From a checkpoint of a small transformer trained on Wikipedia.
Size: width 384, 3 heads of 128, MLP 1536 ReLU, vocabulary 15576, 24.1M parameters.
Training: a variant of SOAP for these matrices, 1335M tokens, 5093 steps.
Each number is 128 + 32 x the weight over the matrix's rms, rounded and kept within 0 to 255. Layers, rows and columns count from 0. Numbers have three digits each.

# layer 7 MLP up, 1536x384, rms 0.122, rows 1368-1440, columns 288-383
126126185112142171097101143126102107135176115099065159133153116118132171139085109143071192118067161116106144085061135170111185153145131106135130088126131144139135173111100131119130127114146159104099128081120148113133206166170092157115135110117114192128124114165186114107131126128105130148
109145094116132146103135158181117152116144094091134074124122082101120124145135052154184160147092163093097167104126090148155089143157133107112081136143148091135142125117145073121142141115148120118162161174074163173144167153171093084102187108141135170132167081084140108114138095149160141154
099094076165149128159122114117038135123150152126138111124130113130105137117181124076141170060137100052089134165165132110133199153178097186137047103144131163101123110128126195129048117157099129098159084101125080151121127165132112156164118125097118159099107133061151143159131109160081132157
096145129152133131074108131164111119150079081068115111085139122151132143205113092125101161111093085144110145146115101146126183106116101118141126133109109160176084126134128150134091122064076183135111074111113113125095133123103155122136130135128099136125105141172140130118179083144104140130
162132066122106140119099119090108140113108143139082078118108125130137056121196102118113201161100156117130151106111171140176139183056121140141150116155049151168114125156143118157108101177092138088111214107140189095176120132117140102190158129131142162132116108139133135101114140133147088164
149136077081130143082115150092105113170169098172151125099181117131117148170131158150124093133099139185142167094101124159119172158082141088162087121131168157095156111128158117130156110176167100180150119156153164199040143144082123104121147128205148122122109133125101119138184137107167156152
151108123108092176145106100163158124103110158144142176127146093134097185122169115077112102098125132117096114156143126125112107146144154111131125119095125160130114198135142104139142106113082120130167108112112133132119052073116158084135160116190205145152131154125119142132073119105147115086
157108121108119131133091103086179138108161104068172148106120171148122151160074130195146128131121175152107166117099131108121173100100149126155141100152115185133135118135116134088165092082148126167144100110082106176133184088124165170137165145083138125151133151151052117155131097133099106120
124174176098174107053179170129102122123098141116112161163150148089113103103141135123113097140093128137063117098128098131118105163091109175181155110116117081147059140113077115051142130089151079154074130099135141120091181059155147177138172131122117129145159205152113198128110061128144090126
094135051109115148115146093160137170120129164060060220142176147113075082078102104145106192193114113110103101147139100120223126100134124093095105059147159172116116092116167102150161143134154127107169123080155131186132100094124162108077159066185099129113157110151124107092104154094150126120
116086130099139207092171110089126126121133157112151110145181103104099089126094103169166097106092125172121137157165157091115090096165112149112101133111119101158127090147123122207117096136091141162108120163180106126154140101134156171123112144133181152150118184151095135082089110096125149180
043101024124135117136147052096197127097094153121172167070103186097124181151148091106174088167155134167054189083161142116148169121153096124123139126102126175180116121136161148142121103147230163137146095165129154149095159128119149110143105118137080092128141129156128132152136179122117098082
131161122114165146138128133127119095066154174083132147151115133109090161139117117137107077134084078179144078151073152147109080076178130161143201169159110103142139100118130118116094089162155120190114115120190121139134182153193144121070153150159116179072137164090140150086128213173126127177
129104114134073091105150095055142134119164129175077155129139114114080166153110125119128180168123077176115124111178134134134116133165076125145107150199220148099162181180096129156103178138128150085208158120107074144143117120172089120121184134055168144128160148137173058122104092151125163162
118153131114129139118188043123164196110092109134135181163137107166139082171097141114164138146135082134100152171150136119156080091186185107099100142184130083059126136106146114071075108147082187173129138149114082119099145121105158065122122164109131110148119073127151180176169122137160128158
185094182160196101110104102108097125173076112155114141176162098176139180150132099099174182036130160141140192100150154175152117155117129142067110143086087200140092116164108140105093111143142189134113150128166150103165111130133138117112151102136126167067114165094077151130074159188117149097
120107143100091124096095074138142044108108069108122123114152082126177141130172115101165156097176047084124094165155183071107075145122147137109090184151173117127128153086143124102098141140145062070122132131161142112150112167103138191158169170136110107112047178129157165084134147131075175110
144177113106101122140155105114090137082103187165147129197138160143137180112118124159108121151159175137136162092123142160137167115117111080140095119156145140065159106122102133138141116114137107108159142100153190225114159132109160080104120107145116100163143136156094120162103086136130133150
107117086130104184082169079168176117115185140188087172154117108179123101157100164153124128123147136090143175150074172094078174143113108207167139096140145163101104106128041112140111124120181143121172104164126152112186078116131142135141051133196120177153161133123116094145102155114140139105
088102095121091113122189144153091148106127114143075152117175181103156107175158093124117137147107077042137134156062149106139119109142111152115108150176104109090069101088110103151112171118072146121107138183145136161076121097157149160099090158094107049115186134120131227113089186094167108111
128119117081142106120089119095094089115155122114125081097083174162097098140136091193093076139057157092134195129151115142131121129119124211155126093125105171083141129119136069132152163171100146051091121113115177169165130128140157156162120175136199124085108080153173154094114107111127181094
141152127126094153151115144161125096098201200169121109139138130123162116171147061083107135119144141166139144145203134154120102139067062164142149096222159157115181152102143099174140136110063129135123149095095149110148135145176115120162110174164185075132093122156101095110083140125143119104
087172118130134170099077137138072186136164105103102125080137094125129098123073153147133114117108100083108153143094085149115112098171109066111149160138148148145114127173119097127144124085141112157107121139133124179111140112201147058118119120131168112125157165133157092166110162167108075110
123081118176160154114138188169152132186138137134138126074159072090131160115135154136104130086118124136170125125175152157085116039175145193136135149096137123176085148075085088119129107095102136178113090112081131134070130156106046125147100078153186159130155088143179150121079146130147134038
137115109149161110100165169124104164154111095084152187146171118128141124091102147098146132139096133106121109099143110072169134167155114157142095129095139133152128122117119162165158090171169162146090125123153142142097093126123103131142104100084049111108125152121119099108134145126147103118
138150138152097178186118121140135137081166140142102168171167086082124095071109125125136151078094197112101183076157154124117042061065088149097123186156161084084121140167102164168114191150113181165096147103103137170120157044183089126137097085131143141141096120076139162131113201153181082154
124213142141062213117153104145103152118115124137097132096104103133142119126158163093077127098104142179161170159093140122153138150131125134132118139136093180134122093088184130120088152131097062120100127119135143126149128198149136126166184120193130056158170148117100116160109095125164164085
137110138098152100115147109174166139089163147112117184111136110088095133129120167165103088225115094121129154127180106202189144216104151155134139127125151113118146135093097138114160102128138073126147052114039179088152145117184149140141075103107125136150176085138155131125140097147135140137
126168076133167112052123158126160113102155158176163133118112159181108127134172044131092132087104076105120103119161108077102124094106089184123138167037147133091129128121179144122151120158144105121071112120111140153127138133062153144105099101151168101142136189097122136135138103137136111145
125123151149194134137172138123111109155114152085156098115163139115081139099110089163132179110104167199103137116103110076130089132122141159132115143136128159138165089138089120146142069165105080116129093119137128109103141158145185131129140144114180136136157123079132137159156115127164186115
077144139115133133102119205182110098076152130141140152121120127057147086135096089111180143068141143128093118132125151143127104124175151133163119104164152135165104148184152164138184151105128120119123137131148166116127111122134142105065101133177148162142085161097199145131160066115106111135
124086126138155163169099210161136064186160130127126131097129133120143133096124099150117106180142164139061146113135149114083193100094105117149125091143101094164148152071156071150181110141147104087150139111068102126088176168158161137130137138145129166111104081141116085118111105121152103109
187146116132099130150138138096134161167111168134160089104127143150117062130146145159168086135116082119113123108163144116126163140114132192134134113129113168114080134054115157167160043130170137146124082136160134139135135132162174092086142094158101184116170138106113115106098125068131136130
134126130141126136134134117157124063173123149147089121103136132161106142122143128135208111103123148102118093125142192100104151137156114150131147173109089148129116087087107110149097070084140113136138160164098100169132129100087169094131149142186173140139109119082109099135099116160134125160
135134082130085108134179127130131149172091156109138149182132093123121109110091123130213111175147138142130182141166108154085124156171167124112136067101078171103162052148119061137137166122120123114136044154109129120090105172096131134119087088075123100130158143119136147140133131135106151123
138049057116089189141163081114136185121068147151149168089128130164097116129171120056171082146148166133095129131138061119132084118126140124130142158169135157091151157165035057157143085177136133140127152038089104137163099148162161103127162133160140062072135066143095113129145184146121130135
103167153102097124170129088181167068111028128145176170141194107096094136158109174129192121161158119109180101117162168096067096123185197066105098119123137151182128083178134131132168108154137102134177196137136134144118058127162152099129103139118137108144043134115093120073159140158077120085
118103027147111072101112188157138127137146081133088072120130139074090114115106155123126157100063109151097122154166100108169135080140153113151159149087072184134092157149143069124161085115177109129156144184129067075127157097139153137095123112130091127129198113090133150139136116161115155107
154121146153175143144160148175123139128150122101113113206158168107115133049108141103093134123103082148115141144120076112166149108129112137127080112119140075124156052153185113134160184155108129111156112135147125154182111104089140093097151102147123142122124127123143131108124132143139149171
109097123150114073135103089105062083166151161101132107118127162167179125114168156099074134134141085130150164130079081136173091087189172095110150106186102103175099161118136171110152119146137120123126158081090045220151104155161115159131166066151079144143126145126117113084098113152141127124
160089134125176158163139100121109114107197093148099083116106053157103120124162178146128077119135131131154118138070118117154112120120168110132140126115089133115128151133085131103160173132114158122139131132096113198124077151124206149151063104141153159133121183112140148095155105072106164161
140114134129183079096161150107123127141130157097138121158101139053119133097146142079134149145116078084141099075136167139184150148150181170154160142136082124103112081177157162128108111090082151211206153097133162106117191128133143122155142170112159153116098154113185111098126163135122141133
096133189098047128098135115081127152152150137124106145080179069141141137168126194090114145095154091123082132150173117133141162095183116163143079156144137095092049137137110090155136065104090098173141130135096108158106165059163065140115137157136164144165139136069119086094117088152168099123
136140108160089138145129131108122088119079155100180133080156129120196125137130110150107152174141068124160137104135090119140135185115088137158078131148066141187139107110095124164116097205092123087102209155176077152164090208099168112169155193122180120097099167161072108111130125166136147140
134143184144136165093120090131122066138135111106152189109196133074104124147113156202139084061096166125061136130103093163133075125145161091168164104149145173141131163118102135143124149154144090186095170093149075142121126144141167099145126063152158153116145093131182157122152130086136140156
072142144085166091117104175145183131098189163108077119098105086070102095115102066154102102116110117167130147133127155162113172163169121142124178137103115123134141152106112095183143123206110107081083096107022142140102127102183121105096133116139140103102136160162122120128106149145144108169
126203196134118116181101176113238174134055144121116098118178104088090107106145137120139231163081155187165167148127122116158122183214128168094150219109144095124058109110049133145168119103125136149144070066043134134155093141055129064189229106160171121137087140166122120150139096166133194093
108076027127148114139129110070134126086107180097140096104146190153134106117151141138093076108060128136163129101197119092173107149118117150126104213142145116103103146103108147130146105150106142097126131155147107126185119130110125111157143113174151167092166071143089124160106078116117138113
107155210125090042195197140062073168108115112179124104103157131148132121072125065168106208167158142123117053177181097193173116130180090109180145162115119091187145088122115070162201086152102144206166109087114050133153118141158115064101120067204107144122137117098183111094120192085125180175
080091132168151103142110108126161106095111199075131126105073094127097163122060119080188152105127118175157081180156084152070149123150097126122114139125138094100112082101075125148064181123072092133194172120098110082112143110167119142149122144142127066175160130119150137124155155164092184184
112140139157139129113088201139064094138141147128115123154150163066097170171103105171085091167149175070081128135149158124115099102124117145168070135103135101098110127114149091140124122126122186074111127070142106164112106131174105039093117133125124128178126152118097114112149117131130146158
129053083115117155119094172097148094164133141108134121187120118170098180126140184120104196157097123082103119120104157094223110155123113097151081134100162117136164143156060083106111086125097134154086179127160167119136135094130130081105118120149150108104135093090191155166119102098167133142
166074178172118164169078112138189150137104148153149033154142179158061132126147124099095049187061157143107104151141069148117117101137064110114114139133162144135073121087087126075133200132123131176115130089141119179161144141148120155080143171117156129206138117104092138121100152098100130158
095124114097122147079153175140148112149136158121120117141132203136162189158066114103079130133134119111135079153099112167104103131103141146171141176110158091135092071115105111094152154129076129118147084109085163127075065168174182082119156113156141121111108098145111059116138117150106119112
105124131118145154141093125091113059164063186156125094095141106153134145138123114085129128160102124136156172119127113172157047154147156075100095145070144132111142097122093185111098159131101100117099116077139145140089152127059129131163139129155207131098118177154136101149196124125113107105
105162149148114112119100099181109093150124139133205121157136142121076143082127177109169111101124083019127140108200107143103113135113188157134164149137132175161121146137103139132172118158091130189136101133140144117055140128083171167127135123110140091106105125142158127123094132178122166138
134141151101099147159215162076120131123140135151030163121132121125092113124114184130111131130079093112168109098139202112138153084160170108138076135117037143124102069110139109096170182155111153134062137141160154088136120118138133043166086135130144141134097160093140130153104133130148133143
169080126141101164163082140096168173134057126114062087187129171154097068133153086093067104118117155145133125132126136128119175111219155139188138117186159118113111127092156166171095066132111129166156149049141134147100150102116223193156122132110069098192084109108171140122091154156112164099
113114156139185144150123125143181166110107131113115124101107103083099115137108129152159119186111123099137184111101119158153102080194129127161127127153093108102097093058128128095194132167058128126163142154139101152124125191063166117114121182137176122085149099205137118109103107139131164132
076134120158120114094094066082250136151102114152130068160137127114113115106143091160132162101111157126141112108092125145118090100143159188082104108097078132203132093129144135101100116147076175080077151144214108136121125103107122071146089119123167122119089189140126197141116162179110111130
055103164108072122178137124105138142087111121147149107109101084132132110171175091088099157160129072120060131121146116100114145096182127091110179140128148089137162111127112125140110133140179063223143170163165153183170152090130117202115137206082166136139128126185134152095110148158119174148
127083118098117134102198101070167102087091148131145097178135157127113109139135136167125131156174141127179114152105188120020086186172078172119116138146084152154119114148121112197103140104201116121077137157112143162143113133099133171068124152120111147114082146114142131037107130075121150071
126170191196113140113119151130135112132169126075146121133156086151094085118164175094111170152086170113170141135107128150106085148145110174164145120094175143111155184094186148104136127143159133134105115127065183153119136094149125128106208075130108145152090181119140060142118138146098142186
109184134190116167098147102092203118118178186156150159102144083148116180154172128104136082103103137124188140139167159061132133128143177145140141172170136169108130113120125183128104130103175125153140097106144156148146108087056177068167195054159084095121160152106160136123160109119149155134
196142161168097210144158105149109159135118150180152096122159143132112123118119066135157141136135115140121088153112129125159159178171127120146092166050097122081132105138101175152152136108185159160144107128096140107141141093103115078092113137154056140076160094047124137093102111093150099113
083150126111188154129134145144078127128142143137144138103150136117131158129074138046120198101140140173176155100127094085182088089166109107133165152136103104143124124142060144110099172059164075175076138111126121108090074127100092169120142128138094157125104196141109056089041125059160150187
150153152127108153126084112120136125118136141141131129128145096086113101117138080138133099130090105118045134132132089132122137093082129124128191148114136166161158131103136160132102150178058180136139155115115142198126062098142180188115124088128131119159139120131114157099129132119111127121
110130138075191100117179144131095079132154122172168120123125085118154167196128126155127101140127117105099133174094164123121115115119171109157142143097156104100185113075113185096157120137068146167139072084110115104154159103144162162221153147180158153152150137093084121102117181087150122152
136122128181103093141128150121087151097158125095102161118087099178094051153139107216116174105129129085196152100120103101092109136145053105089137164151101113142153146146102102112103100140091075082091159125130104161120134132130157139137109101124146133104116130119126118096131108089082121121
120172109129124078130108095135141142127067125142084106102086153133098118127101098114054134131148097126131139158136137121142101131115141113144134103102093150124102106129076103141162102115112119168138097122143139189088094211169087133153159146156131111135152107085133145117140105129152144182
122169127088039146063144124132157186097143127090212108146177135080099084155165108119141111172145106076150143149109091150119103128114157092156072113131098117145137080133091089125096118134088136136109142105143096150182103146114147202116126079145121096085106109085170126162125102132130138109
221167151106138128110115128144125182153065138127173203143129101110187124115090105119097161091086138121147167127074083167104156134154145143132128190128089145111172107104137115090132080140156119149101107120151127164183128133098141112172154123105129150086082160133129063121122083120126094164
126149145093134181107156138149156141114090112145062159113120026150154146122101104107180124099138078156072184164146143155178155107129156155141105143104135131154161123148165137148122141136099167154165166087125169164140158174122147117152150111123124140123201130154137095113125152115133133128
# layer 7 MLP down (transposed), 1536x384, rms 0.127, rows 1368-1439, columns 288-383
140137153167129150141155129169127120170125168121165141134166162140156137158057132053114152085099112091165142169097118097136123117095156077144137090113145143131130147102132119132111160125134063128118131107162188164095114194094166140070122142148103163122100094129135119107096158170120149105
108106189165135149122073108154123085116138114131149126135128146105082185156159133171092095113089197176122149162063198108117066176187085127172129113124103154128095104147144167129082044150188123142127124102106090086180142140139119179092167172132097113103130175104121140152108154084136130172
101129113132051118144126142123094104113151109113134128073131122098110123130043094119122124145126207143089106106153083130164088130087104152136136162127137095126105099110141152122081125114102110203140137148105144100110145138088052152123183148094136174191133124124125122139099118152143113185
150126124040104131076097111133141103146112111124167114118093147187171127067154151171141143121124199164162142112072056095089157134092143112125148108181098055086145115139142149118119210126165131164155155143178160134180088145105108108141150111140122113165107176120134110128091102141149159099
174153089116206168154156149173132115131069160164115164127148123204090163148105141096113153147165117123050120138118147098140101199143101145087202157146127096146134172199131157143128097108045115107103205114103178072175156135144144094203133151083113139084133153121162079077136177123112115176
135178134132163150160179138145152137149132157093111128164123182167139104081147072166103087106109085150089103204138144208141137078104124144140176045107164106097130109083116099062136084155107150084078125101114110130118184185142137171153133120143149117161087125168108148102113126113136115156
141128134142095134115178106114171133139136127129098123116107165097221061125073203142156106098115126126114091114088175136137123161089110087111157231170137131056107106136118152143163129136149146123159122157097114141194134156123169132109123172080104086078150144162071158164099115136136170131
155078112149088153155173101123166093124155115066181182153112145116142118111087129139136148172158139118135123129144164136171097146148128159130167126118132125121139098142125151102101150066094102141147124142145075093101110082147152151098118118135147155113133143098098160126114092161117094132
164081127089124157133150102162149118137162137133096132111080163148116058098100123147130103115113140124130111123111139157146136134142095126148166133148130095160148207171108136178101073116107102107094146094103129105072196108156130162147089165144159175168095135129119108096136104126155104124
173110135147134095166120171107087193149156113120190114106140108146167076127162105115078091193113101180099133132144101149191178083194151166154071108110115171124123092182110154119139152083113121131135148107120088072117172221164112109138107064095119124107145147137161145099133119166161176086
150130120104135135095127107116107114157131104138127085071100105127085158139142124136116092126141142136093146193102139144114111118120083074095108135158153142140117154112125146090122153131069149103142133126103181094156185158141093115071111196142142159105071105122088156107110159089161125106
185128076074125083137107090108164185148184124130041085136138080141102198052099188178132096183087118180116144138131154165139078075140075100093140130090091193122136072112131073083163175115088109186116156114134156094179145103109139117171099124080137047136117095137124141203135145122148048134
079122185188114148100155061125160085158158173208140079083162172182136077135167145096092184080075165166135127137169114149155106183152107122153118109096050107089126045161142115117142100131153133113100109090110145136191100180104117086155112090146160175162157121142128197183160094190126211106
188123137120132141107116155216138129135147169146126123121072105064164185167113105119151078137097135163142196130139126084187132033118132112125103089156102147111187119134140119145079142102153093142107097143074118075123161168076102121138058098100126123158093119124108116171153081116120132103
114167140095130105142110126156149132151057168066089138162127117087105191108104100117148111116079178122072050126200175071054104115142143144048051175119124127123175160225113116111142093087104101172171133145086117158118140117105150092143136120096154128174142117165131152194101150084123157149
116155121139104105200053143166129123151110166147129152142109134145149126121109086201131136158116120075113015132094161139083108149115163166088154124081114127160105135168132102172119129059125125119125102158147146122144148179121108115080083104101092159155157073121107160107151175101122059075
098147131160043115072138073088148118041158159164085145114138101073120180063170137181149172071106081091106111205135140140099172121211127168133122154098178145114117117112195141152069087108106071150150124100084122126163121099146185088127136128101121128027186132127104124166137048140117092134
153113164123107162130099104139136120105193127158139149115137159128121173134137132156146125126085213143113162136152162077104146126121117176127143135128137133070116091133114132145130130193115109103128084144096149152082094143084093174180148116178130159165141113075109075123167145112064147126
107181147140094152151149132157060118128151136105072121170171138104143082141146184111160107163133115183163129106127135049117153078069135165103171081112115186130110121142108073145133181137109159138122132105149127129117119176161161111115110126102105132162161118102169136095071153159089140113
103085151145171133153159095142112154075152111130150135137164125127136223132086031097168132189146117132094125101129127110135125114147118146143142147129186086106159091105079044184158110123135098081162054206181136169051116112134150152099097125018115101137169091094103132175132121149135175070
126100133102073119120157081173156111134126093178177118103149143113157101111111158101110152094202154098122085125133103081061178119146204127130097149063120153097155156146134151072116176084103143172133174134112121095127091110165091142167120104138121107181130081110125118123146145130138130188
105145128106157103163117137125116151085133134142175152108093149152165116062151096160145098129128100137116072138119124125126106132149089129221122152110151190126117076128099147115117139110119093099117083130138100119118124168163094102145119093143130146113173169079120125164141117121093105142
143137110128147065159147162118108154103064125149166105102151129130121147110166096136145130137141140151226183192126139141158092089135114113125183112143087138069169084106155131138115183115079054107190156121104091130077118157097126122087121143124094116119119107152101107135092099095146147150
092150170157138124122185122079140112150150046102130092171085187170167115129162163182153202133128132135146101106148094152071146075108137146114099118145090087092135196100143094231183129102041122143113140170115101139148120151144129071127126110137119175116156081186141130092158135113168077100
108141160197099126150225116095126102138148103149154171200177134090119095114125141135113098142111130122136100105136119180128125119162085085125152086175125138123140187103163113114141147131110182124126151105169092159166137120127171117114107175133106132132051130167120113161111159124112089173
158109123151107141161120143161141140084121112113162121105105103099110138121095137144098127124135112106084118089081163115133080091118150154128118084153110149055171105073127150083115117164093121159050080159144183149114150146054148135129112140141100110125054117099105141117111147123158129099
152134103102148153109118180111142122139082140157127151075101146165117142184122139161143129085130149080113149168113156155140100088132083114148150098167109165187130146086094177133122096132115112174138082122091128128067116124122180166150144114108129092054156160180075081162125114128131113153
134163165164097153110156081131166067202162103158137145096076101127072145163124127160147122077190130037128132133105090119149128151106105152133150187106120134118152164121135101099196135151129117095157119117108136131087112081090123129128159153147116131132173084152036123154159119127118133109
116151146123144124158150141105109166130099121055103072127150139162167158134184152150076109121080091136098113120162131116148147145152189141141077092129125142152129148106213094161119133138156081080188076189122165214138098157114132122126154105126155101149138035096139136104163148129149117079
132116146102108132143124155152162141103130113124110125119093138118145105145128165136127109117113133180149106082147163157159126123135158144117121122107132134132124115149138156133119166117155105157134180163107117133138094132143165169144137117142103196089155187164131072098090177147067088129
183177083091145104178115112093063140161116128155129161142108168174127107129122167133139145073112181147119167107074117090112146126080135104082144138156121158136122119134149144145151130107123114061133122127137133143133101127100141066112133144124192097184164102114131097106137120145116075154
099158127138113119127115109088150127150142100141184104074159175191118128154141151157188164094108144147113117154115110101081108112132127123185178094114126168109147132140106160090064158077105099162106119115142111117148163154110117147153174107125087144174136159099117138161133129148156156166
088115111126085177087094131105069099178117042136066156108166064167102129165130107109076135132144138146078168142104124126217179130121081054125109124095136125127095130092141128127094125123206130154025093116167169153090186165127160150123141143127178138131106134142116146186155137159121126124
144120127172165179124102149150118170145132150114122119127137129111164130165172077158156115098131116163133119160075131098122120099098126152101179129121201114123144116155133173154092140162168114102074104094104126100124107109143128126135119182121126116135138161157149097133107122164131168116
036136091114124093107136191101148165123114076129142162121157051169100090074124143139152123107085159118173133121168217121113112122080119129123160119154153170121185130134141099059126099112127125117134189158094082149091131158087131148127115122162129121113098132121094153073113152149097134129
150140116130149103083161087101119150114111137139105061125100100119155174128160056116114132145063158113117111106070088126127082106091138086137127125113133172105063122125117137103104114118126130147111144122127135157109140125096108104143159077146147096120107089160152144164184121110134134128
112186101043128178122085168177141173200076118139159106079168095113137143186146137106183119067106098124175086101042209150141121197125075106196141124156168163125119138137132178186113175120101171109076081138078125154123176148114150115104153101097167130103123087147122126148105123141052109158
060159111134091123087078193143129141130070070155156085095131162129116187167124186092069124179106101132120086133074185074155102177099174138116172136111094114170113125074110136126096134148186108102107162202118145149141141146136117134105149146130093167109181136114127144094100164110094144125
153140127158165143144127145118099159148120108102165122138153140093166101158173128097144140128119130149131120133127094123143062103158142138164106147106098129151099134133131130163130112081088172134169129167131110150080089143120065066137171096157107110143136128133044114148158216155194154196
119134132092154153161088126111139078101096107105137189106157051209136115087108100131086057128137192118132198128083122107124130126105134172097158141087097124127124100126105185173110154069124140113165123126078127057135110071102121129096152160106109134200164150129125106137162131190182102155
101181086186079144136164146037144111103111118098131112138151115098157122067157113127079120051088156133095128156141120113143097138098115161112109121111181119175105096083177145103108134133115195133127129124170129179126137111088101089061135188145116117085133179167115179148122133143117136060
135202122127141141058136140109123145152103199152125155137132129161155094127152123091123126113152103162185128069091100135170153127051105129138161125179104116141160090098135108161125118140115131131177133130138113171120082161147113139127135141145096171171089130115122136204223182149141046149
162119111105108143163159157148109091125054097220184140081078155195125075081146079088142170188146128097094135161154103102122132117095149186154105131086096138155196138129118168127086102173137165101088122113123129110115124130121154105126107141094154185093125166124104118096142104158220182142
118135068123095106137160132142124119180139109187161113096161149104158167198102129088160192140141083137136132189114125152132122106093139142072111141141087117120106142124126139156129155172193181102206138132155130118106160131125054118181124078103135174158136124152158129156121101066083163099
122146124133169081120112128091146114133151155137171119089093099151132122121089098131130106193158065074123149118167145047098104112137122174143142145179114134110140085114176129154088176113101155107152158157175092134115099103066166104123113078155083094145148136101112182107103139136150134144
123132160112137109107093154137137115126156143149182157060114143136162133131163081132139143133087155106107155102158177109134141124117169094119207157165114093108134183088170143157164158163169136131130156127058103126091132147139117110187151172092131094158062139094069098172096125140119164150
127119122168191128129094177107164137117102110133079124144134104094126116142140148096100085130126116123130126138090124108142142117121155156104156084162159067110116092139088076160141156155106110096109131203134138158164088141080139143144119176117114168115131145146176064106149173130109210084
177058160100103079139103150000121095098076077106159162121154091136131104195052154094158137113015136131138068183059131067114123110059107074136091130116143117149140184163091132081080134121127137076151129188158110130168203203236092098129119127147115131067079137120131151092138127201207139101
159084103132153129169152154141167124103108125180119137143132091171108108123176087103114157181133148059138044168136106133108113145184089089148115115130147071158103129131116156113136162164177142145100103141113092064153150125120164159104115114133152102137140160128099112138110162099142100093
150098123110113186095096099137166119173139153173109115098105112160092167145086128186134149132157137134120157149116136095112136117126144117140159123120206174103128135140076132159104111126130149150093131112106149118066157092123109135183174146111151058137131120161105148148073125100212115165
149142112151147126102059147148089155144179180097152104125130145154090153123154132118158092131164037135151085166059115117138153160116121090166112120143131165123115077114103164098097143148136173121119121131148127135194157173105122087110102102148093091116064109150117160140117125115112117125
135116068210095090120090086117073147095128169133106097122120155130140111129124126114147140096157131156059108164130173189119130120089120081118126127120102092161163145143138116111151173131087163176156130123135080125207179120163150151129155152145137091128116096135082132117151073132099143131
146170113063083104123163116106107145119125195115108159130098133102139179127150152068112142101141106076083155106137206128177150163118125159119132129100101145161136127185078100157127105167118149107099173116161172130098087100173086084124103149144109145094139197177219077097162129100114129101
138177120160115128156115073105165131119151095129147134119183132124096110127177116117138125110112115151066129077093124099075193146152087111080130126167055095116104155086134139102137113128082167104090150141095104154141110133104077117096116150139164073124136024113100143072154142122099166083
085076153076116121118071107112093103173114128142125152103091134126095113141154171152120109138138156111136130144083096140139165109121104150116124165088131129198063090120193134125104158120137101163157132121079115182141051170056142142135171074085135104068116174196105135045108120097129074141
140057122106150098137118106145181089097087116124123125076115073118092121110097139130164167092132134078124116140100155115100138111159150108153136096101120131130149131140152158131117117102148075163148062133075190137100118155168147145054125102137099130150145130121102085070165095154135115103
109150133122158156138135142182101122119117106132156017129161148176146088164140188139118163128143103167157149080147096122060114140145071149118152090143151071145066095144155105141135073071125115181113148139103119156157123168163127168152159141168171113116133095142108116120136126142113104158
110078148131116153183157115118148135119130124138142069120115173109133142117100160086134154171114093170111126079103099123108162090110102167134123129140065143136144140067155110116136076135113170169159114162181110122113148153132077142148157143142152094119160122145098138162123102118141112100
147107140148177126181124188104117131170139095144114136123091117114171092121165137151119137172143077118132167131142138128153040140135086139187137149078174101174159150159112113126151121082148111141107199122133109091129089133164121123165153126159101118114118092105162141133140158124139212148
154120074115137162097146173116093129131078104128178194169135103079129144097097169069104143111140110112134137152144087103086126102136147181228065123058133110150175125103190066093122118124098124080095139105169102157147110168102119175125139102116085094194189169115158106197161107105120115162
140092147143120167124114154175119168133147133129165107148115137140138130113132099179140119155086177132113099095147147107105133132185135157156139164130181094121127125121128122124127129089179093097118130183088048111123108135154133094100090173093097103125186101129138109152111221145196196099
101110195091137093105141119127146086099124060137133129135175098120120124129076101143142147109148100081116122123159157077119126134221110122157179163094131105127031163176086132088152149112101164134153074122116098052102124154137086092117174121112120098128151113144141098117142124203158160123
109122099115145112065175106136146098106127126103149119108114084084153167097138130123061161112076114152135161119121116127140123155143078140116098176114086142143151117073113147092120081132101128124141088103164136168148037139159135171121093108171163091121151158116084123169117119110092138108
131083112142158070112166055102135184125148146224182097169146145163141097115089086124145070151103035175121110120155127133097125174122128047134186121067121111127119141164134069160122100169133145094114141058155107135126116117146063179128107099187155118120106063126138120095124119156123088126
161142158147082074101126157166130097132201110156103161142090154118092173198104152166127093152081126098121120157127131140140117170105151161127135132152163086101112167187138148149137121155153130157150132110100113144051138117128147175172144157149141130110145166186076159123112093143103129095
153109106149118130131169089112106090063054144103174099205146103148150129129183097079057099166235122123121161147109140151101182087102181134102050113138149129092142127178129163131141169158135070092071119100164142100074050157124132129129117075228121134196091072090124182089171133109105128088
109107151114113143069130175120192123096107128141146160139122053137155110123129148116145138150126111150184157128076107117170139115088135154147112106078145132109163133160159166092102130123128056171127115096118163102126113090126089169123163144115155135097157121167112214105134097090124092141
212163174153111169103128097191100118118142140132121171123100180085076118062117153134106157145105096141114155165072137108103146141114147151144122120124109158108097151069123158116135128115125151082129116136136151163166136125145141193113160115092146094099158088151136148121132069126148097117
080136072113080182118101099185203103109156145147156138110153186074111129149123084175122141197065163103126104109126143094057116161127085118081171077086111129130094148156074130175144128068165121167185191131111179158149100085055138083146109157106195089136137074109203115117117188120084104135
150064086136178183136174185134123118117128105141101105133132165141106082074166187106116132099135074102124119215103144060076108121110138149168123092082157134149149154104139144127109113154197125098124115132113140083132161181123117101111126036125184101072159137114097140074140127111143132127
177086111147127175139111202157078162173198176125111114150128173154109076131051150097125097143086127171143177078153166163165111148115086067138123130147128156135143107083137150101120180152192100154159110136245127191106133088163149167114094183152176064148105095112139146121137157114131181093
107126107112068147076101112154149098119145156161082162107084129175102058143144179110142124098147132125150147141165134172141163147100119122094112192131129082170092136154143145146166196134090183121154113106153163121129128142089139139089134101117128187106126146100126113153074118117178124113